From a checkpoint of a small transformer trained on Wikipedia: 4.92M parameters, normalized queries and keys.
Each number is 500 + 40 x the weight over the matrix's rms, rounded and kept within 0 to 999. Layers, rows and columns count from 0. Numbers have three digits each.

# layer 2 attention output (transposed), 288x192, rms 0.0709, rows 167-191, columns 0-191
566488498534495456537544490474466483489528498531418468492508501485554477570486500533481562506492442505521481587534498576529558636531470480554545521515489510464495519532535422373578553470656503478440514498493467425436501575496553492433464484539524465501393467467432481424500463563595494507518527451433491511494464488474573465424484587479505489513481584481555454446515513537500558466596491561497493506519484508547509492586466571540507514576508509476488539507512488515489464435464517560514494452369508512522455502447470436425492569463486468578462569493548545478493546491479565499
511515498478525470447508559526422463506548581498553455445495421542431460509525534434535524550473485401534519566478516538480494464504395538488415462530439470495435544452537545464548506532542540480498533560487476401552530592529455544493512447514539478396530480440409475424493502505485510549486464499509450489539504477479512530420606392584562397542530545505515538437613532498545545477457527456519475497513451443506446500484447451513534503627460419493496607555439491589518501446527457560552523418386511553519516468525546436581411500495519381456516511520513456419506521484515547461
473497475496405509476479466517534539514492472427521500568537421486528413533500507527481491537498470507442466445453566523451522533486591447472570453604489436465614458492521496590548513497461455353527494434476501521491508491558524478445517471424532531504416577554550554537488530542499479525546468527466495559501484547495461490515459500498500541402453477450514510544525410587452532491526486471461514445483509474475480461527442416486543474478496470527481448500556525562524570457525441487486491504549481669529513509449557438577539483480499557506521523506478458388530498543461590481
526490500553527570476520482494513479552570512591501469503569495447435525504509562421520501499587545521467479570506463538530549424462513558458563458452483402516456559429514389506522547539573595574450542468601500472462496520580457546457561447478510515504438453418433471516474458519471435531481462527503499552483521432510462584406501514463476399535438503505412529506602544420533500480534502476469506506550494557524534575541545508476526456551513435557560562553549524569578510486547505577482476533522583460499428552515495551537496500470528555501545502431604441501528579485517581557
516534524524558498517480417547562527582502444565567510526492492500484587496618506508413529486534503484439454463527483497479465507546452556556496495468496508532468488606476470500494558470510432600463541473504451546471480484492536514492568588502441509433562521509522502407485462409458529477527542491590619461460504477522480481545488507565564378560494454533532528459453561568524499492437483468428489449552535527433474480468571495456485578516477532433497456565459466495567495454543532559520458590519575533533555587553489600541478497499452498538511459526460525403483439424502425531
427480546560487446499487542474512441471467497556551587455495519509538531512538400455446497482573432488522459447499558389495528456438559422433532423514464503549494506519502443515452499552582443492515499430491540474396414488478519514465509459471467486459417431536420426541452412534534542426445503462526486450469578499509518438548480534424462496592458497550482487550497508512542452464458533431548573496573536464518532562505541492447520433427499502580629516557459521433498492413468507442451505545496529515608544436469425502541535572520538533473524568496485577530521478564552534576
528484468493530502496576554402504482554433573421509503452482566500589553442461589514490521554496477564531475529546427518439524406525472490456578435457577521504489442495457480562536465540502474496477424468538465480452410516524506487556497541649450520570532482480479469463494509530466489454475588541499397484477562476549518511507526489509499572397490450478542470557503464539512449541484542485538468423500466489440501428392463550503478578457428500498451510531478499477523416484487380498520471578516506477421523507431435550422522455513520430554430548564517477532461492567515458496
490429542542493486527430534437510491458511472523490435516513443467486479574421513466523521492512506454543495432506574510442558512514517521446501517550555434534559468509551549550479527483465550487485411560559428508502520519502488509381560449476480575527432522462479500540450464482510544506581551502510491469538583562488502505502397478446525540568434507555497496484527513464567512550453436516453564494453401501492445478568512549499440380437514444506508494453520464533438613456532415438483487433507459512507504482511550462502429477466483513481547526410528623511534487543520519524
534480364468426467522466505479426494514497497564487405478518481538479420410466498495460483557417521508496536481482528520414494550487516431431468512537517476493518479444468524560518467575552523421534555523465542466558479502454441536497474506487513518466538476534474491435473405490421473572481481477451475495507527529494490465501533475552603475465495538533471560522485526573427597518511518424569520574502559525448515487477568542474491588498520579484520477517512492466520537519531444511458522457542490562440555498526490460569435389553474542455447464457444432544476577509492397488
518520480507482466546459534501521594482435478463465531497440495507576428447460533505495482494530521507481506526549491453487608455456491466556489502546560466528508493516489536492589572554591557408506444471484482531590492464563520486581521572432518483419474393489532650516489431472499418500484580591499494509471562422494471559520486531426441588509440568421486526626482480541497543452491477488560466532449511452499506480414428523390554504559469500558452459549541499451467499518443492497471480510466536518472506492522524509529482436503508489440494604580494528583517543480484520586
515461497528429472493452422403440511472594548497528501491533539476467519484607518436489573454497547519508500506462525476446570396522541495482504451512539539578462441443510485528465521500505460574512459525512452493415475467560578517488525456495508491552437495527468429516485439510449471504483540437502501504518514468592512555489478511505523533415402488533535512515497542525559459461517492531446593468573491504451451508562497512546493400517514500518529469470529413568529572404585506482491447529503559604541524507490542438487442500545450495440545541455506526430598543583505479444
520549523508547458546596508481498407560509557557515542510546571509505551542476499513543565554548526496448466479533425488453495546451527552477531438473500546505460436533441515472521489471455478597603497461492539395514449405457483547494564527505517481487482547480457517522483439497482561465492469495559507487500527459527552539450543567460538462540502509542496489496451449526476430466445505478448474511505470597456530488497501427570486468463476404566598469558481542451507582512592465516555527492510567475534571504516437469530485547521583539512435432527512495534421466542468568496
445490472528500515541413487445503455598475505475502485542460488532526477503507568549530478518494428464446496545451459483379502530510500491543497528470540541416439511554575531557477527462366530472514458517571409510442485501499461578470440514552491540496506483483527465550459487544487473460499551547479478537430531454463532538525439442541473565495463513450486532557539496528526509398526452461491556486444493498481560455470426540515488524455475545544482457532488568484566510474512441455524475505574564478498535546522475589494488517487546510480460491533437529449428458416512368470
539571482536432516498527414419542490538462492559465498476549527452482544414442515427528532540546472444510509600491502466448578519453466409491478430479550539507480462540462513405533500511599561533454503489515496462503483482483495470483518546553523512476551440475518428486526526499493499566434525445496427516497519454499519511510501572562499505447556527566499372528511528506493490514587460549498524463479405533376403517512504498494449531580561638573481553434564493396497477446510624503526517531554544464516491530540451463463513527521421504544536482452427484539563526511490424443
546544520402481550445513553503491512464548473491575554515429536495506534481498519421451490436512459468565548491500434510525420459530432491475510454431519480476459549481492455455445542533490413534488565476464602507578526444442554521510534449588477511513537514464452483435491533552502546467492486456619535525479509622582460503494618428442411516486448466559552452454497517483456436455514498471470496410535484482396499495442587499545539442521561495491463497525493543473481429494488503471533545528480556486510495477512566527486601522550509471472462528516451442554586471507533407446
451520435500444455476567462465512498459511514475547455482538466523491537553518529549457542549555567500438490560501381551484434413506586485568492414525561508482513461511504585472476507538528493532468535553460530515553588509543564408563532451597505473451538496515532513506544483532445438519478536508437463489519480516501497480480544589490498563474467493462418560482513493541521553525519478519430531514454575565453503456490439538481492459469442515512470554450555527517450444539502568470584476587555492541445452517563503547612550387494517556537501466511566501565486601455470466479
471497463510509499449498557561418472434506582492523601441538491440522441422538466570570510520519516505557575559580436527530436413503582439503540629452557512578458411479469500510588461508477497520533527448490480548374545506517530482439563504472479616507504499443456525552511523452538505531413476504441513471545499597529484527480497516445438554461458415499456475510418450489585508507474646418459537483513523475523503545510491408556527369516474470479481454519524547482467517489443385524564488497476542613569482566451413527442549525520460609538459509476552504501591490486497486482
493552511525517440478548507473553512511513555524500472511554446492485482436513536474488484503515552505526600428463546473411534455508440495437566553494462490394478499410475525471453418467510465517507531537470506446531500502465520382588520567522510597489491564522449476464459502462529498453433420453576511526538396443476520461494516427592488426454554485507518476389417460508477422556448499502598484483509520422494414490563515490449485493540577540483546375448447530461470542559558527473511487530506540505497576474481472406499519511457410445500545513534433477396520484511498625467
496508463481495483535497546454523411440515518580503511522482466490488492465516502490450564485580522538513451455482532517508459518468440485483516535428450498564544457498506547512554481468475542453510537491518606547490552526509511517440559500428479530538510502491522521492509525498501427420435484527525573550526563520496452503526528492577491543486511447568414476470504461442528515516460541433420518480457518563477504598510498448494460491546524406514480455530489569514521481483555467562495498512499461490502522477598473515463520520508515514496527556495464430460535524463449651502
480501495522545578503509511474548440449537479483527492559422529429500521478440481509509435411510546483502463567510487541574524549517461494541497407477531570520439491524485549527607520488411492545503507498509568547481504469432577523458519522469516560438548462490513462484474475415498450498483593495546504494528483548402452464523539459461489487512466458566435562508451610483567475521487545437451471473418532494582485657500466515544503470589492542501481570520424475486568497463508488518506468572563527519475579484544470506479518490519471534523511458522457548490547466502470471424
525485475519503460414540569563557463482468430496524433494548489561576490525568467512570475496571501458485536566418472473545509535489512536512552519518491446476461543510504453429387462473502463450526544439413503448548550436475519478483496487446512518521505510506440479518444438480523574419508471414485468553490539560567486445473537522476398438437442478456554509432520511534469445461565490532554516539547518462473565565494515557498508597451433643455515535489566553522490428446468573421547456578563503490564499487551434532483569564490484473491526478468484521560522512431529488600
519458494520481466490486472475491524498540497554501615520504480474470476514482514461459486436511454476540575435501438477476480473518511483456445438497436504487469379499479564499564470530510427576465492577532513469578494488480497541542497454504512506507599507533427413446595503524534481437454544504487482525533443522563526571456453519566467663565499529424562510538508507465494451524541524500564600517492572533404468521495495483511570436557581487532481511467492529529556489450436484550571523537498413437538459483464554485467487471584489461525489532483521492450506519549498471469
497512505427549536482516554518426500546448482397562514441523524511508430529590448498435534490492552507528492481501530495446482429479522555440449510489467496563613493493519441512524425519435461534555507508445447498460490591459489506423450518642443540563460536537581473528471515426501588584536430486512532548448495518509477499497439484495538416511481449524471538433446553490437566538429557487508421557516503415584529427555514498454449502463498462419500503602524449587516520523478453445522515485467527525465535506441464488579457461472514479433583523475508413449525457507437433557
522490451421550534488475537506477511503467523538555483430471430606463528517495504495547428526465470505512547458496560468520522473485402559498487467497524515506537475493520494525445488492428513564516481562465493489577489512540506533531516467527454500530463572537487545516504479508514470403568509494534549451485699509560491497437485439488509459544531461574553554451555542445473492559469513497530479549564501486504485469398460428580519537457504412473483584514409506540526523545518449466468563557475416481397494464492532501486536465464523469527519467400653535576488484525526538585
513499560563513455530521517548464485434500457517498506471467502511582525522532462481622474472420464476488487494489542422465527540483501537477490495569460586472461504470503553415451566477459553541561441579554544488442403502608482479490576480442543598509372547504477540530545483452507465439483460472510502535515531474494498508437509437449607486532446510486549456427498475515461556575497481590615514478416427494540529429480448514510516361499520525485516490537518473550535515507515481548459506472548476600489449522494593484461494477531463562447522483422530522517409497511540604529
# layer 2 attention value, 288x192, rms 0.0695, rows 168-191, columns 0-191
405525502482521490530486501474547600544503546496559408466454588520473521516452487517415456531521428530563491517595507472523497467489559520493450493405533517486493492423542553495488514510497538616508525504593465469460492484511514555442515445564510460530454462535444498490473536456535524556599482488480521479475503434464486542424526477518524513516453502507510521521487543404521491443446549502454428567441523552527477521560501361480543476508436456529550497512385468512532488496575567508493423526496492609427530492531521504554443436494482486540564495466526500493472547492524483515
532471472486570529570495548479453487546491522491511460570550514565574547531456528536529544528400497437492483450559528540423487496556607392488519499530497474549564526490526475527564493488447515520501513406442467516499451451568488497477522509483444504553509503488496453470565521401493458480566540452478511515580557502515517507517524497496545525477475500440478426497500475569519479548543413487481532501508532451503482503502512561499458476467490527513462506518519470478443556518525522589496540574563507489517511544494488505521483467438502553490477492494549465473535439457503499530
420509519565493499568488494476525520480501519503453426474512530522487517480436469536473543527547511504591451533451507511455442483446510467491466483555521529514505506532451566426519509576507557418514513491460501478398416556465505499467477531460511440472493448519473490482480460482458500524546411522436601500469467544584457417501510473512502575500490468508489554521505602511476580466463556504505467489456502503490463512580508470511559536531562513501575503472454547472503455413546544543608420502499492540559560531449344556607528454460627519525536519420486489478506523523471503515
533492523516579452441530513536508437519520477518510521572445467551432425473587529514536529472507588482510461571451486607544491502475460477504515463544504512483520532525512540538549486419506538484494493431502577549516486448501509455493533482566431446484556427490482593403549507461554480488473487490476482492507502420544449563515498450478454502485478516413558471553538522460414540352468467567439535558566453462499553492466519539494505473494457481372444489473482538463470434524465431516501389505477515503450496483475493517493480565480447534518462540462405414516481450528525490500
462502521485459490432487464454551477508490472493512595542479446450456552499512367510503520419507592472438541541476573541464500507425448489440476544489454492507521549492463499522489574594485566549516534408500536530456503451524463455426498593544509487488443508495542474526483444444492455496540550492509566502498479565540436414468489487508468541480508474621517535428466477589546505548457527478470402472495465492508448459438505480465412498497556530496543448430571452398522442513461552512571481442532506489508582501467438526560548617533447498473427485524481504490498522464459495487
556471536549473493427499483494506546504490529527462587487467601448420520438480493440544529507569484461488479560549522508455460469395551542454509533553518475472477455503420423544430495528555457427465477544526490499408518549409502542470502476483539560504488407514544442540503438535517581448434585503559534509457476468468531523517485556492454527458519477477649453475492466494497450576563495525517513443499542573498459495456508432578457484509520499540505465524436446560513515467488473512468551494503533517492468514547438484524456546423552518476494495558542529533500555493595517465
455527497456494469494471466399493449411499584494495459520524459451525523525440528551470453552372539487455418472558547524494461497517478464488504469551546500539494517547533576491472520473460467512514551461613436493465433426519435404545480547377516505490502534557430466507494414482455470548546574557482465481544521517573490392463511486525445517525486430517445506510496444467511479551547470464536465444518590446497461454494514531451535490489515540551479433477611527535474480558546479554533413479491476427475598520520445495467428521493475513517581510488547477535501522560480498433
544500458444530538383481483521456537490514462496514488510550593488490597480414518501495522506527470502486487481555552505485552600554604527513463460511597514551446455438533509442461487575468512557550504483514461512499471490505523534454527501501455508512493459494534474461482524527545437502538533482493549531491532444429490561527488401512494488535470541476452498569476556501511476490441512525536471532540562552500397500489504552479437521432522560486478428516467517450551501467543459548577457519504488544478423474520495458521460477508538514503537467500462475473483448492581487592
526446488499472529473527524558466496591484545527522447533514534515507474524494447532540520552583465548493497460535548423460496549539482587494497463550457491512536507504466399483465523463496463508466523500399532492590456564554551549500514406501500480504424509439538518531488428472555456499384516484497554530500497555461474488403497558544506507518542478519543520513584397516567542514465533509547461481566464497549465466548482450498473520440590517595440510538483536514539573555578471528591513502544441444526546479497469512556468590464568506462597460469514531514475461508532507524
486472502499501479418471456422570457465520522514482539549497440527493480484420478489524388551516564469461451512502539485468500483408571383489464470502502498530499487456535466528446530541487531498507528472529419487410401453542508459561492517456558482483461449450438457484484507433535482440600494498491482469587540478542575430541497540530516483477489456484516464503552554491582506505536561476499540482507544539532425469480513537458510491458541566497470449488556415471462474468498551518562441536455495484514553494414459502597644435514475499508518477461587482496539498492526496531
503539515544440507481462467531531486521507459479431410457523467474476415445466469460549494475535539470470436523446405516462486510437494423450513511552495501525464483466527554527528486487520526465464549504545459512488490458428506498494506517585466437473508457457437510488460485469454451456489532470510473512444510500574450492565510548525442582487434449515545489425401541578478465485493528491417466536463478499502454494499489616514477473510502449493527543482498436466545487554494476498475460497561560405497471506503410499432476556462519477552451559440414488492493530498563480555
512477496608532504406507515469448465579512563519438496412420521426516439449440537533500574490570547450458488375408436471503525461483523492535492492545473464458554509527497553564521517557499427541540458542551391493420520414560458483506511533451562562542449537436543500542503496514479532461464541486452504519522482446461519582465506490521406555515479539469581418502533456480550434490526458519545499458489498493451542506502527558459510506478509481510466496547501509518517468477550444526537599491498502532506471525539504535412498502495630480513545492493471452504491466494513506416
471495502529488529417514533469498501461537568494494547486551514506423537479537490527517435523532536502503500588502499474526557500451589520543524472573547547542422435449513443450506498499541459460464489576471422504455447519530594438506515478497567532503473460396577469544444498498478483493426472427494531496502565484565566571459468489500487447505483464458531608551540463478507542572457540484471490485417582532470446512488482559530508548450521547522519500474478443478482490424450508455493500468539531467491510505419550517461557655501522442517501479502466544498499406491520506530
492492473517490482494500435521581561478529590505549580464440455487506548518559477466539486488539488540534524511483459443562479456423523510456499560502464464469456499477458494503432480467534510551491497431487504523568566492480476485462473534541492532475523509440591475558448383506470547420489443455565494535528563535508581453510512462506545502533499416437536596469413512436547538528520539493534531493568498481569524462483464465522498480568554462419479484467468429578508483474479399499527533471499592520454522536432589495463599507491505493483388502554539501474484617520522509514
563480512541511525552511505522496503556528571513460524488583506473471573559439469449491503584551479492564556484540511498490479497447524485513484495507561490493466473490498397489440474547603533348551509567421387507541479454495530516546484503507421470501490515442471492541523566557451435461449501497491580498534498535495457421476482530513501487448497508446492404482533439526477457492535458547474499517503466547483473523606477595586556531475373504410520526510517492543472506535470396388452543531495538531492475452473491508514467558477517504487574466486512463534511475538501510594
477495538479511504457520439497521402519480456525528566476620491539487434539505533495483557511543495465484413500555531592459492555470483458490503539449442478526533528561524541587504479561548494497512503477574536471422541437459462426526465549406532518558503546411538491494590537440518573435521486495465464528421503524517525462582521581471481577441511361526513529466481526521515512596507585476477509498503473532474517521504480384531577469530543519467493532563537529522527504564412452530418563470496513472557451498512478529580567630513526524491435489473641475488532553528478502484
476519536462515499433554498510521490438480555477516503557513473542511493489512450519505472425508492480455493476507503529489467368506520533495526499468579510518434471416512499478568485522455457517520491447501561494529491420578460508425532589463473488477481464536429463438551475461508554510466439428564444462514510408517590638499524508483524402480524541494477460495462501531531421465512546497446552579496472464566535517456510460522461496476519501538560497534411465485494486459518477483463467514560558466416470478433535462494529543476574511502410502538499486565520448482510515444
507525480497457520492515528493479517477459597485516544534446483534470464509529537601546554542515539450462501463414450572495414647485536429455493527473528498526492519543539544526506496470531472466486521524452489527467576406473495481540494499546588441511476567521513617517532451487475465497457402485448533484476508475544450557458509419500437574469492483527436492478491534444482470490470492489434558549468509575506485523508503471545469500556516524461556495493489484516524432516494447522494444487569520546541528532488425553488460540416501532499492503506555432485491585492474502505
432501491514494464514533446494435506497508485518565543509475461546501494484435538481554450470553533473496568508440506559578463563415535546442553493404363508470478517531506571529476524531482458430479534492514541509542512432488539499560458530413570472467504489407534551527459461459498500571489445489467429477454476500454524508534534485507500439536491478446527495511501538407544573458411530485509506440509504455495469481520514563563551441548482518511490501561521572471495453452422454453504516458570471484536479506480468460487363557502480531504393518470478507476494551525525505405
474503490473475448476524517506584483464512450516527479494484477461536500505541502568559476505437528499492476427472546587526535428493522532531522486455540466411460545466451498425457469559588522466595509414478550532509534424567492467431478597487490485526525519466520538550487419468518524469481533441535440548507641630490529484465477467499559486455518561532456501489509499512485465511540453512551422480435439462521525545527446450455523526557474503401546533460460416425502436459434533485473534460416571476545499503442493475491580485547528480436473471487489561494511467507499487486
511499500507448524437507492448516522526518497527471582462518478471462556492445386476471509516439508544412504495555548395508449464429501459454462482594413508483522440475529517525500502401528535499459544565557522493524465495503493520498490466488595490498530577555523515528483501570499490530497471462456531466501514563455613588460493500525509425567510444498484500470444433485501495504540559507464491547455494592532501469501486471499487521505507494528488476490466459589494498552481461458497583519515488517480478521507464517492656497455477470473551480514511455468503485483488515518
587496492490520489508488518512471429448469434498490501497502577551565540543536512488503500415553423473500443508509492578508568471493526462506432465418574474541530515500495531510544477531439565551528443340525499498477489584434398514501493563560484518509537469497426480465529506459522608481562457599544490509550490455491481498480510403472481532467488537443515419539465602508455514504524503517503479463485524469488526466484498478438532497469428504478459507525564519476456516512554511523499467485449546547418472527638489509592438517521421550514507489546521515484515490489612494514
439543464457500489493488532453521521474463466503499490556391531465516560460488554472446468493472423574483451480539483596456459577417405535494509459580567456484457556568507606521412527478479451475500506421564468520506478623412466531491530497610505530492547489628486541460474535516488458505500575542505536480506513513494517424505521516536543507557523512486478511456481510553446500518526489511529491554458449525574511491571489403532484480531463463461471463477493473535527477550536422464475445545538546477479495479496523467569468397516471464526506506526592527471452577557572497443
357504491513491493469477471468487512460475401497486462499501440491587458469522501519425522584482416554483399479464537455458475502522540531493526488506512522561589518503470495488475532482511447546507532446549466499553394496501471484492528538578562463493487441520469409480490465476467455609473502468474489485525488517456483492553485523508547576542492511494453457507549564577594489470536543522522477526483498503500527445472504534450570452550414536523512511601491505495544537527486572554482502530557501363482595452427547481466572460446476475458537509466578495483518543497531498435
# layer 2 attention query, 288x192, rms 0.0762, rows 192-203, columns 0-191
564492477494426553532482509519580471468520420498481461474452489467529454471483537486538530566528536476500470516505457507421452558536512521493454527549547450490459485516508475424544465478519559467511438522513481484520464444438562507438505507519510525472484488511495454522577476442526415486472494491481546514523499506496517454423479541518468472459509525524544466501517554493436487513496463532463508461528513486470448482461532460542547499472531507434462469483487576493535447504560423517519509486475470538469503508534461504527473500468490518544501484531408521455454555478492512499
500486504469498485494500441521563503523499434509456503475558478484526561514496532442429510409497538446561468527494512474526536490507502461489487493597420486493479450468467512527561547522478470483499508495557522463505518521543538474487495478556499515507512513494565503528533539528480483446523481522510527475440516482510533443538472510464497535495529526485496544528462469476474514533468501515483531550467529451468519496566515484447446476499477445435489521444518540502555493520512498470546514542520446513446436552478543498484541481544470550486507498462461496515516478408465505472
554513478446482497433527429488429504496461500583444406502451480553469506553461510521504531525524548440587478486528517464423543524474511509534535503519481493496447438582455471443535585482550518520455475512541531599465469548529527480494561454478532494484538522477446486552510550462441448512456485487402517441481480442445577454567385539530513478416565502481542480585473472506566550426498455495481541437527492486414473563565452525535501399507547466460456482455515541473501478416444437522462543588514466576454453542504501455515472524470536450550542443413479504461454521444530568473
549501537464517518463534386456520536523527450508445449504530474520477543508474533465522611518527562479494484525476528485533505467562500461509554523569455502465461481527470486428565527562553532557503489499516530462470499568517520517495476491562441523499487488463494475565576520533477476497537550461475497469492497452449583366563485530488525493393574480498525582546523491473488517508513465545494536490578455531440431515543509581551484449445466509394492512497504575496493456430439459503447564554444517611464444511496513445529491461430444486499461449474484528485493538517441491471
480483563485520444539532493482528530476506525523485477471461480485502438487476514566484536558560580497509498445554535519505506477504513484501517535554515534503442510476493467447546502503468529528546490472496487469473506594527506539482452499528476496541523451551484448485542489513478429461547505510496534525498520515502550389548509464522465527518483522464464475498527517597578507480546479542528483524543478511494523480549518495517488456551508488479535535568521543467472512497458485443455494536550498585440460446568475524483480560535527448482443487511425456511473531440477461468
479510555511510527526538534523423454495520503501528474548506475512514412513451451466566452517425536548468476496494459521535469464562540517425509511479531532469454522537559446398553484450490528497500483537441460501519465562491564512538559476485557509493540461507433450549503463422498479459544476506418411493577456528498502529545508519537446445457534541488527577459501547517589474467499512527530488495562484538496510545484499546520505483514508448393471457551496479514531456449522483454509463474485578531530462453474433495514528453546549504530574489481481514460524541538504499528
522462459467470514487483430533541510496492458514473484417552488566530545509536525518483502531550475458488475459557528437527518529478430440449526525521547518489503510493473520515504504587553500428494488542545576490492531511488496501481541536545449472505471511544484535520498554530543499473439503513519609496463556483521517501471516502515525465484473491370500516522476518502501479438567460533489491533476519469458472522527491534522480503525450519516551491494433501448470491477386509520448551471508474476468523465480526489496464499563488496454528494467538401486499430529476472420
507456451518462495531459511493557457451589476481546441516468504502482497489552464486468475509416498459571499520551468467458459495469496567481388493501508448522513502484530503513564514472457500533547438471450507520510459467521567483530506505568506510470572511509584473478461442440465432462493513628500527556514520515506523466452493461458446518469503546510519501486482479567519543526524517539505476482461446442490507410443495482523519530498501475536495432486472499479540506532545411444522483481548498472496489500571469523501518532518509537539542480551485512493526466438515498477
548494497523477488536540496551565531516534385474470483518520467513499568453458568421470535421515510518568439523436500503494491489506468501495470518559421480525479440493474495475586539571457442512489467501546422501485555520535513506546512464630484506465516532479560482554469542466535468445444521509537589501504503477475541519532488506465504483465568505493546491484496454506481515528463550517504537506486495428480491493541549484467434470447520506455493525515504536499559455538509419470529566495528474469484468549496536495472451480527489511500525477515453469508518487481445494461
464510581537557434470549490449480518510462562453555503469555526517524532505534513546494480489476496541420567482464469490598514481540514479477492530422473529550565512432563583551450454529469451538518592425440504421517524517551463516495443502427513519528441448536530542486450462552504534472625469531463482540495516539524452530479576454494479559614410535449459532457518448518575463507540500494602494566466531555583556487534528432470504566562484514528564484529502523548449518524429583539548380462491603438517457445483441562480546474564494565467442588558501513601558502493424444551
535496528536508466435596328542508531586467451480522542471525491484518555512471493476442469482494522517436444423553482473566529510546551445471506439557531550404430521416545525455562452548494515520547572514484601481445472597570525523585517486480490478598475429573463481482572450585537469420525604492467484516420499470474490405584555465536490503488443562402559596434504527518606449448609543631619482566554531464524470489538568551523511527550483482406536485591478506515449499505461575489432489515507569569455364422484398503499536515499469582434453533507569461548562528468424433497
504476499526511471503537426466554554528514433430512536494521490412541535415491467562408516534487479511423471480590410442555451473493522452509464490590522549443474555434486552477534467530489543525516568513513527406427501478509449524548431547482471521582454441555529472464570463558525479479477596459560527575416541544492512420556585486468495503518427505463528527446528524568554461544579523619585438540476516506564478393473601503567493568513496557441554536598485521478452534558521558463491488489517516510412470461531455528500529511478417597451466566576555470571583519506369391508
# layer 2 attention key, 288x192, rms 0.075, rows 192-203, columns 0-191
470550539498561489439561475434509483501486538455502535509459489477482446532510492544459505545498473521504536466524465512501504395473465466492487555555488500531594525493530515506557465504391528483480524447504497554437535493474479490447546494505528530551534522526448572469488466504517500529499495526544549463458444555536479532541512465565471530529438449447493561450514539546574481519491536525550529597485532420518513536478512497491541498551549488571544568504550525484533544599507492501492459478465477516484481494487508582501470455529538528495447576455546497559534474521522481569
536473408487499485519512520538471468476533446576501413512399511545499503476494494470528523449498521485495485504437539500462494552549498486470510544485506435530497481555505482444506544506584472415526423588545512503576450515459541486523525479522455450450536540449469437590482530493449477531498525480414463505568542441478509487451463573521580409410561504498528439568482460410457557448471493480460548407560424555443467569470445574523489443427465499415450477520535454485501482414458525487468590510485555523591498565484511374540495501468482454517536448508468496443437611461467575490
465485439493531503520492533554532454541486504602469418494432522547487523508492508457504477480511493464498535515444478532478459538534443525509519522509491433535543449577455482437519541461540485505496407524530521550510471424467496410443566474512518485484499516496482515556532490474513413554476509513431509421572505527516478524488399584517513450394611498497530465587512489480480500474526465451424500471499472518438410525458429535502566455440496483488463489549517511533552464447516467538494508502460455481478557600465513408497484403485521413504562426521459529476444526503503626495
524510488515513503482504481512476466515477540573450501525465488506490502502525496479506483479535529468495474504489478512508481532500462509466500509507467492530520476522403479445495502497476521483548516506517557551490529464512531468480557493454499496513493507509471489538514492529486486516444481465414494503512467484465530529534473498546503447451575526508546519523542496498511529471498527528514482493529485500435525551473462531490491452489522512498468494535545501479507481502523449547533481501532525445466480484495495471507517490532517487536518452508488467511439492511529556533
503493553541578475479465457528540530568515505508456554493553507453542491512505497491531543490514508468493517510512447524527498498534489523582508514493523503521506513494526509553456480517498544491529558507479586543489524504482482458581495495502486481497508450523534491474526439480500477518538524473467501485509501554501457527511507465536537478575479526571474484486522522487500452490530516483518494503482526511517480499461542494603499590513523451478506524532476543513475478537502485550532481488454547503476504506444494515431555460500518553466478519493478519516484573557499483583
424533463518484472457467462458538464484506534518509444537497449454526436562510494513584493569441451480437512476477472464469489530526550523506476467408537542489489526539565453512512487440476556506563461543482457545516498500559521503497590517465480506516452495504436492421526465421477542480522527492411454466539480526508459549529464510523465484492511460596499474486531520486472482472584594512507473474527535517455524494487479523512506478481473512540435487512513491534533493419543531510562445553501428511522492496469460499521482482468486452496518467488456498503512606499486509560
537495528489453523483482504487437494498485548500524537515513494580497573494495529576485550488524494460487454542499466485508537501517491495507544495482491515515513475531423498501441525486504488536454558463532469488479555487507452481449469511530518476515504483502480540558521477546472492544409458478447442449507535459487501476482535432485515490482546501546492529516505506492498537566470443475454480443455495541510480507464497604545474559515480516508539503479525539395501491551454500581471547465497523531501458469495483487490511531463477531492452519537533507526500500584458504487
578497535496444468574448518514502483503506521510532486504525520517522548482549572468495525467528513564515546443507548539452542533481539554507515503475490465474469492527594462546485504494511488444516450500471521494490496575488483520509509484530526511475499510497533455503491529485471535414528528487513495518486524548435524526509478443468491518510530563573500461518474447508451509487608528493495505452478510510476528489489519536529490535560493536480431521457522492513516477436568469520563484465493480507530456486474567501496519506488496487487491516525472463462523545495534500497
507558548462496584541426448488456582487433614539461478493479502461564468553555527569525450504446536447466569422552471527508512495530484552519574554493596510470491543437540522520451506457541521477472552476530494551472480514538434520558578547443504411551554436519439528464596403519477438475528512474410473460485528496483564433550492515548399499525495512517444491506540535532467463462545475455492465537475494517530478468475470509509514477513517472524536520516590528582419454534425511507540451498507452436473520513552482539506517520465526467517502518452441518502482424513465512434
455483468472471456471549538535471532466489511467502567503542458573482546453496487488446491454588504562570501539487509524501563535445503496503481455477451511530505474518487503576549523522484415521498493471459480490535552460512542531486436456575483573464487582479565516519398537527507546513495459489596487585496510522552480566510522471434558552519482519485518537498459504477531583533410500493464507481526477512493512528475530533496434524526505548506482466495476492419504542493497541485473549531532537480512490462484552507492498576507436544515501483549508461463529513474498485497
492515445448429522478525579522444482491445557497492515544534454518529508489496502544508473514528532467500530525506470488473511559476501548532520509486523523471467510559539521508438485490488491490502538504426488504542507417509514436490477530522458517495487481489531553455488504501496520495486460486498507523547506575454515561503527447495498545509487517590475466499525526495483501519480493454465450531514466550488543471449526503543480537530559531523512472526489553464468533505486457538562488462521478499459499455507518515447477527473492519513564532520444493538536521514493487514
513540503469463515475513496489467557447470495447526563506544459480547503524502512560501542529511523491490501458563506478513545482494514476488477546486510577493497562453552571539482453543434511481512566471432451443479536565568531551510480503505466522523494476534489495471482481530482548443503464476543491542437524473479520506553577439489466574580372545501422521437508507518519473537484491512532487530525522519575570477516578520503440526604497562472584528505465477476458542547461494471514499447568508507502440434520495604469483545500491614451452591499499425493547471513473385516